config.yaml
num_hidden_layers: 13
hidden_size: 64
num_attention_heads: 2
num_key_value_heads: 2
head_dim: 32
intermediate_size: 512
vocab_size: 8192
hidden_act: "geglu"
norm: "rmsnorm"
norm_place: "peri"
norm_eps: 1e-05
positions: "rope"
rope_theta: 1000000.0
rope_fraction: 1.0
qk_norm: false
attn_scale: 0.177
bias: "none"
tie_word_embeddings: true
parallel_block: true
extras: ["capped logits"]
init: "uniform"
init_std_qkv: 0.119
init_std_o: 0.0234
init_std_up: 0.119
init_std_down: 0.00826
optimizer: "muon_variant"
learning_rate: 0.0081
lr_mult_down: 1.5
beta1: 0.95
lr_head: 0.0126
max_grad_norm: 2.0
warmup_steps: 200
schedule: "wsd"
decay_fraction: 0.734
decay_shape: "linear"
final_lr_fraction: 0.0
batch_tokens: 16384
max_seq_len: 384
doc_mask: true
train_tokens: 127200000
max_steps: 7764
dataset: "wikipedia_en"
Each number is 500 + 40 x the weight over its row's rms, rounded and kept within 0 to 999. Layers, rows and columns count from 0. Numbers have three digits each. The size before them is the row's rms in percent of the matrix's.

# layer 4 MLP gate, 512x64, rms 0.372, rows 370-403, columns 0-63
110:529534497472529543510559490466455491549542510528416520471448400453520520454485421497529513483517485498520459494508490513505486557588476499442524523543554515533514433462523496426440505489585552
116:553563527536470462472519522529448417521493527535478471540569522553483457451425548461443482569444558478450486501505538575479508529483507477455476466476465516561573458488562557480486502509480500
080:572533455498512441492476454492424515560500492500548575461458497470515504562460510440482541579513481545509526467531474557478469431462517464531512500499535436470502488501482482548509484446375485
134:494529515537476445614469550415534545454458510498563518462468495566482514451522517488501479565531493430476497503543498474556444470461505583499495415543495419498508492525529511473543509467498493
137:532486524477529522444563459461448439523482503493509529462526417518532518470464515432418504571520504506580455490489481527546535456539612513504543460560519472461470487552488506498524498506458428
112:538479551492447521521585499509543523464570478506494479493473488526492508482504491533472555550473464465588502497546473541525476392455443543490469572534522523489483514448419512472520573470453564
109:554497505528519484521617504420556536518478520543492504453470542526486544512517523524448492510447484462575493471496496458551479509474544526452483493592411461483553446514518575523492528507561475
120:637485489509518479569533475411550514473477544512493534522417537517488528478503497456511585546510477476559498565484525513494445434491543487493425520499523505477508444526496448509469515509545450
088:569476448490486497435598504435499568513469489495519461516411491505461530444522505483482487485436590472484433478559564502530528419526477513502476507533536467527455522483507517463529523536425502
049:486420461436487466530470503527521473481491478440493511498408461555444484572483456517503523497490492442529501512526429484535526447549496450487539487613502493514470557440470525483490545429563506
108:475562494452540515428530482451478515500536529446523511501427439508541592481535465528500521411500532483532500488532477527549471551495533500510581480485464468424432467472533508472419481464559496
089:491487542471495490552464548465434481504454505532518527501472416481491474499513462496424551508470500477444583493538533425512569521488523496483481568423518437558516487513542488513477601471569485
107:426518576534454456473495497484528491504520483520424537493441480463517495589453464472487520542486521442491494551531504420528479472468501446508575558513537569539540526467527460534433459443519541
087:541487530498570437534554510527551444464494457535491510506463606513414539465523479536495455526563473475595500513477499508504435489490457534531500537551523484504462503538475490398507513441539487
105:481595491447485532475486454477500500525429524496515541594488518539537481480443499466519451527474569478436508542506537560494500531490528476512527545477577534483597532448530431482472489433469527
106:451533462478502549583411497553465497536476490535458523492435562484525512472581520519503514475492492501449518519508469497452517528469594474504427574528514513506477533496466427543524463421562498
102:508466523492498494483405499481518538493433479480491562467467516433466565490517508477526541560534476553555490558550557490515518446394409514470515506556492438450479492503460465548495526503516445
059:541486470498468477530473505452512489521498559534484483392501497461578546437514480554622505515430524538583424486481479456465470540530497555522510492493500457470520505567562502503519514525511479
102:545530472463597441457598481503484501512504478518504487508466509549584558567489516499476472472539564421549472484495472528464503565513556507484565523520471465495499421540534461504544460472471532
094:416510468550471449483497541509489521521528603484512433496486497483451548499473508505501464467469485521470538418521493500450484544507520484548443427498442530591482470577537493528531562458482437
116:506576513462486523515449502464611539526537517530547496456456507446496497521527477568448480482489494482517521504499550488559502484555458522518533449589589535544505491500521487477458465579582531
107:612534495528494490497469506445471485442485534558490539547475486548556461598554506510568475538466449468530485541484482481427462547554516471528434482514508517513558548480450512447462456481482486
112:544474499493491453597401461483483512431473526411473466481563496535481509494499487532564487554546522552482500530523529502536491500484500477489547480507455433473474505393496536415524518450526520
118:490467500527493507586464534458532490397526480500426436500524529497508532539483568533490417507490437494533519530584403502550555490528460494515465462484503518557570515526482474493532534489483547
081:491486539485476565528445464431500517514563468444540457487552498472448525481511504600565558515526548543540434536555451477472501420507507484460524511490467496508446514565492427517552495515463547
098:496533584558466532488394492477528528430508463533504474447482540535449520539580475414494528550508475481537541512474557511502526447457516487531529446531547492531574510521467476517504485483524582
104:451481510503478517490449491533456611479511440471546410507558436512421457439474554506515501465505485516483469500533461515478546518513456531506596526408497542494452510493486527501481471479473565
083:552557475537441494536494442375475496446513517447497501419511506427476464497492521552458444541551473482571490477491517469455523520613507526517484482553568497522513505504500502483475534484459512
040:585445554543460488562534427548483484507495550464517503596539523547503509453460500510508535453457452538510441495493516526433445533579494481474515548467491559474485513537500571467447509534535512
086:553459489499483556559515526508498401448524485514472489515448546482540484452504497464533541446582440497559469561521456498508466495530502492595561494480527571524524506404513477522449513515467538
118:495460467522510469541491470464447514513523527435465503519503557514434427463531486494442516486440574535499451456557505505497447428496470486417499512481572466513468495500576408538530518477439464
041:475479404508451517493521470518536461536524478471490521480392482484529511488439521553536531472466556506468488465576505421542550504507513558543499427472425491555530474486575452511493441524501493
130:485500523498461485457434495520476526478484474528519511539494497487488499496553504466483494449522589536533479505482614521540538510446498537572394493480524532463512453547450598486464542439455548
063:519501541491540445451628468500478465556520463480510524491538566516442500496459492421471541552476552494487522532514504524478471431464524476476395535492524496487525454491568466503515546484422502
# layer 4 MLP up, 512x64, rms 0.368, rows 370-402, columns 0-63
099:461465495538515476418512560522510470506485518488537494460569573569448506481475555502489405487475510515579516476515480521486557455436515496472454480471455521532533488517450536569544471494404544
085:576549554557468473453538499539438416510517512560503429507561480536465445466451526468443484558477586466464488486487503572479501535501527526458478473461498539546577507512554539487486514494493530
062:584522446558528444530531482445449514545500490488509567460482526456499477535465529435441531573519502545507561488557472556488466445499535457493490486500580465457505469517490473530533499456399470
129:542532539543428461608458483460523551485512460464553518437490494542471446484541502476485497513516526450462456477526482523633444516474454556453495453529536452509515518494532508526486452503514450
103:453499504549476457572443548642496496503489481439446483564486545440458553520533495474587476446525536524447530550500528529455464513423510497462489485517472476488548531476531494515496477478507495
089:504505463469555491512486529440450489525439525437489516463567482526493476508509545493489479516550522544458515473503468505435586599507553519519460434480401510509494518527552480500434400523484483
094:537505507556487499414439539524544502488497444498500462550546509433566480529508485513518546452566489504519519516507466507529560500538512518548576535489539543558485545462547445507580440585536536
101:454530510476490476435449474548463428527484447421493434504544474493443474523523541457499484498568506532464530468495492545483453579464502515424494450510423489570518476457540483542457429501474468
063:483474447513590474479489542539511448484496487512490422494552547436454538552464586513520491409545401500527527539436424518533516484489532561537469488506510530460508490535530455506494492503502546
044:527505469454495469470514495491446470439459453447547555496463496513484486537492499528492471440539542489474481467547418465518511429601540489500518486615537437426465535469514480476455501477559496
102:509519490519469469573529500496487451558495571522468504513443515483447624499518489528542548471519506431477494497496477501515493467502514552578547513469520523442588466475526509497519519508598412
085:529367452488467518529520486523548536563482540530450471588512509476540502499453473457457524523474494430498491560500502492474523498504492453477470590520521524512491517545560503483544488563525597
123:562398570430517490584538462466542499460528492500481492503530486459520558524536447538587557557486457556519536558448487475506473453526551552548515539510530555468517508518502491478498528530501528
074:504508511465482480603465521584531550467522573523500561530510499519525569550482510521590483511515472443470484487526501550558511491542480502428537521527599509525495510486461546443423521499487464
097:495542540524505494432474460400504502527464492467470504552559533534490450483389531514481499536469450510445577576471538478589494481463533510455513477501494521475578476478537452444511494487511479
132:476516494471510442554502531435534540537487513378522543493527517522461482538524510400487487536473497531424474457479469536583553486483545473461559520447487459439465496518547496446490496545534466
099:539562548520545481446505518453458508534419528497487483469514527484408559489548546503486577561506484521452438537487534480496520458475486500492481426477523447477497449529445480537440425557499443
045:583454502529529466528490561462519476513504526492461530457437522431530550525489483520590481515478533506545463447530459492411564539517504514472542469471552483428526507623518484483524519529489492
107:499543541517548523508556439450489450502463528456486574411479488449503461470512420494540516482548477520551447440504500546539586479493540552507529489571467519484536486456523441435517493499440514
087:499512522497493575527519414519539521485493448475472547521570522433564499488510484476532516545513468512495470592474505547521561508492488565486499536542531466475540558453460507480417400561537502
105:525536462486469536569402500457604518501529546537554455508468510491506473512531443545456518454462492483449467493479529514545511449560435510550541451521555545524535502505509524449499496592540509
114:513434500489597472518573441476521467519541492486498477491512478475463525521461563466474503562522428522501499443518450449521512458443548469453523525472444428546465558514574518513589526492493476
085:519498541486511440540552444458451570497519432472514459440520427531429485469542532550497478485543566565425481493520511555527497482545529460494587482495440462494502534469497542466456502512446469
136:522505472555512454534502506468482447432518447546460450482573593538551432476489534574481405531494478500556505496513485479446542528551505523536485466487512522526518519526470524529611499473460488
083:502466461490542500455458507579510455495492502494451514535415489511483520512532560335458544477470487534455503451449539512502485580512484468526456494478485439495498448514472498440453528522499478
142:491495467482516490476577529551566487470519529557562521520411461470517471533510468462518596498507457512542502527496489523523473511497472570411503557515474518387516505484505501482430525542571477
101:536550424492577433524496511501530443452494550475503518509473576510594577546524488504491451537504512505480538466422533464520487465469550511539416502540489453420507499489504478549500509485548454
089:512511447492431481538504507413536519452528472524488478437465505540470509557441540494460430468524526497523490428511521502455511498573486610558474466455456474502514547512497496466506511531400452
043:545463458530507534559429482492536558539519482501536500449504469454560516526525571517511598527484479474516479494495443498452491473488551464523423458501591527465510457569502542556527501486442566
065:561463458544536534439548543480476472483498461455478504444495533451567511486548423478518520511590476504532480557522454436533463456456493524570564531508510562511507510431539429487486503489455528
089:529463493475433442522445479486479492472482473485533535521537530478510465532479509476449469571496522520435493521476541458516447402522417501435493509484545516531495462619532466523545513546423466
035:553509562437577472474449523473529486468478528497485543505602529506463510569587570505522499505559463525549481492450525577542507501511527511577488496511555451510536486539505538454479491455472554
101:498523465542470438463458539531462519473551432502499542492535515467495537526479500505516541441498506539467515543525615416475544459422459474595507525461464490468559475534523546528537545459485520
# layer 4 MLP down (transposed), 512x64, rms 0.169, rows 370-402, columns 0-63
100:557512510432482535484507471498503510509516454492405510530426410424543522483517471545507495504544484499465419558431495502492517565552460512506536535559514536532537447458513506460496488527592527
117:484428507482516554513458495446563588468536438477553513429446512505541543536578463498492504465562446547519535457579444463539523510549506520493529534513519518453479514505427486462506462548525513
077:442477558508478543484477525502532471429492526541452372484533511528466513438501472554524475447513503486505487515517531445531443557566486480505531511525498562550543533479523533499526469565600544
126:487441479508561592387491542555461474481542476474433511529476503451516483535494515531461506473494481578478537571483491489439536498550531433541540520464525526554498528494511553468466570516508542
128:420472478453572515394528511532495522501515532520479472497520442557548465472414512432415500513490444497490460429497532467522511392491546491486502487536493471506458492526529427472489499496478483
104:524479492507464497521521482541535542419568452507497488559472502551507517478454454501469515546454471398518476505520539547565504427455491555526471528534541443499445561429496517495520589443495513
116:481584502477594450518579462513508501519468555526557484532488576507494488522524513510463464482477491452518462547439526397501458482443459500445569499531466413511544479506538535510463501479470522
100:558536468479528536534485582421504575539515526571469504473470524483494523475468455466523517452422461407533469497557496444471509498435541486456494524508533510416575500511472463517491549480494467
080:527484486481457555436577511436460594487534500521539492489414510554493492479538467557486538539488571440450440495527520491541521409504508465460474463470482529526486571434474537495514496466517476
046:491463548516487535479521559463605491420512445562534498440542465497447521393497544531409510496538500443496499525508510476441524470539506488533470501527484476485432568532480471467541509488462521
108:472426501535523555540467514510520551466504418570475502487493504536546446513490517391479496568503447517493497552459514520501526502474452411459498512458563518543444486567494535478499562481476563
094:498567488522516459512530531482450469451503427503528558486509471490452513512565550587472491490496451574496572454548543505480535529487482526502525443450466485535504419466471528492425578446515452
109:485532425523467498473485500598398516530457566517606527475476524548504471433477513478459497463504584518531473477501462503470487486491470471426481472497466465534471543513438538529515450480498447
078:500570425546519507414551504504455523458544457518489427532501455424492491558491483468493484468449495516415484493513492458463554493480539547443496471532451485529546464449507551588462467514459490
112:551409466561512472517523532528462542489576470544558500413519474484477492499593405524470494471537501453569472508499495529498504510551511551516499461554499489499442532518445522468468572541483477
110:523429497524487555472514550561413438491484512495502487538497426451498476531495505555479503440468525512522564504528519479431488534444425487461476469572475472496533549478429451557477511430527452
103:521506491429417491504540494481542487457592525544457435470516532550557388512471455430523475486451492528468515502486456479522492543542548491515485544577533525530525575461511503499543510486545523
066:486511501586493462450521509500523542498538424483550501462499526540436515546540492437477514553569509506444540510563475533555496510543476490488520477525512578556490463604522481405477528487547476
109:557500537494473485457511547554506481553531581510547489456512561506538492468496498506431478457443467551445586557545461515448492484465490476475488481529433486498537554529486493513453514566607537
099:437542444515494450485470538481447485531521567465547388516514492508444489483485515458521470461463557488552530456479537479483479490467477436534455485477503475513474546577541484576601532452497487
115:490444495520512464463592506548394479448478470470499542544532511565470502475452562454518473572524503516490512494549449479450510471453536432434456502444441478497466540491483462535508520469467440
111:496498495537442503464470525499482452464389480487492501513464497542593475550539493520532526473480534472520555540496558560440446595553466473524522559557505502502523444481475453506465418472514491
101:418505428516520511469534584426570486519534442542499484487405500429489482507478524479512513453453487498443458493536443525437463518494495566510476498484532533497519531546443552540523564471462475
120:492527534474511570490508454534473502505490550422518583572452435534457511479517440474525586468502541457513530434478616514515504510412515445455481503489475467480493465485531469486459515484502472
077:505499489543487469508487467442549480498513550413588500539567557519551473524426492593578539511518515509561472564499489565542516489506487508506500492473472541536525531540451521468515477422540543
110:507506492447510515503431525478444510564506423467442526477565503489456484417436505547478446434459543483490509488521501497474499519495539430622507466499513491559452449513449499487516507441446490
101:465494510494452491454507512554460581525491445422586444545552443496429482462484518546482537448487479464519433502518473486551552555477453494536572464463504504473517505481449498531487406523497512
090:453475537541561530460470495622495479520500521496546513530510534509549556457554516498484576494474525516442530542516477461580522467444468388506518541519482484511504515514537539486539519481583543
040:504519512507452485461506428512479438448464508467524519556537475516437471519535480503504464492563506515450469492380491555458500524516414520477556524501542518575420523543484476461446532575477505
081:486464551504548441524411519501460561533511527458492503542472459507419542519477514569477462571497529491440488541479508502447598562537480529454462495518510502474540506594475525514502479480574481
100:556509500525485495492521556524502474532430455555552555541471443464493511520482509470523476518565491422551514515436498475459521573525516479558513481512442474463531486430420622505465499480515526
039:520417427429470491514408459506467541556437496513471464493458478542461453495482515565526459464421513535537444491467478457527498492460480493503483551511417502481499545418484494494556493520502441
115:497490500532583530602539494483539472504521560494480519431514485500496522492467494515481450513459453484459471474564441506467470500552483548410544486540519506499398491487477474403506488516553430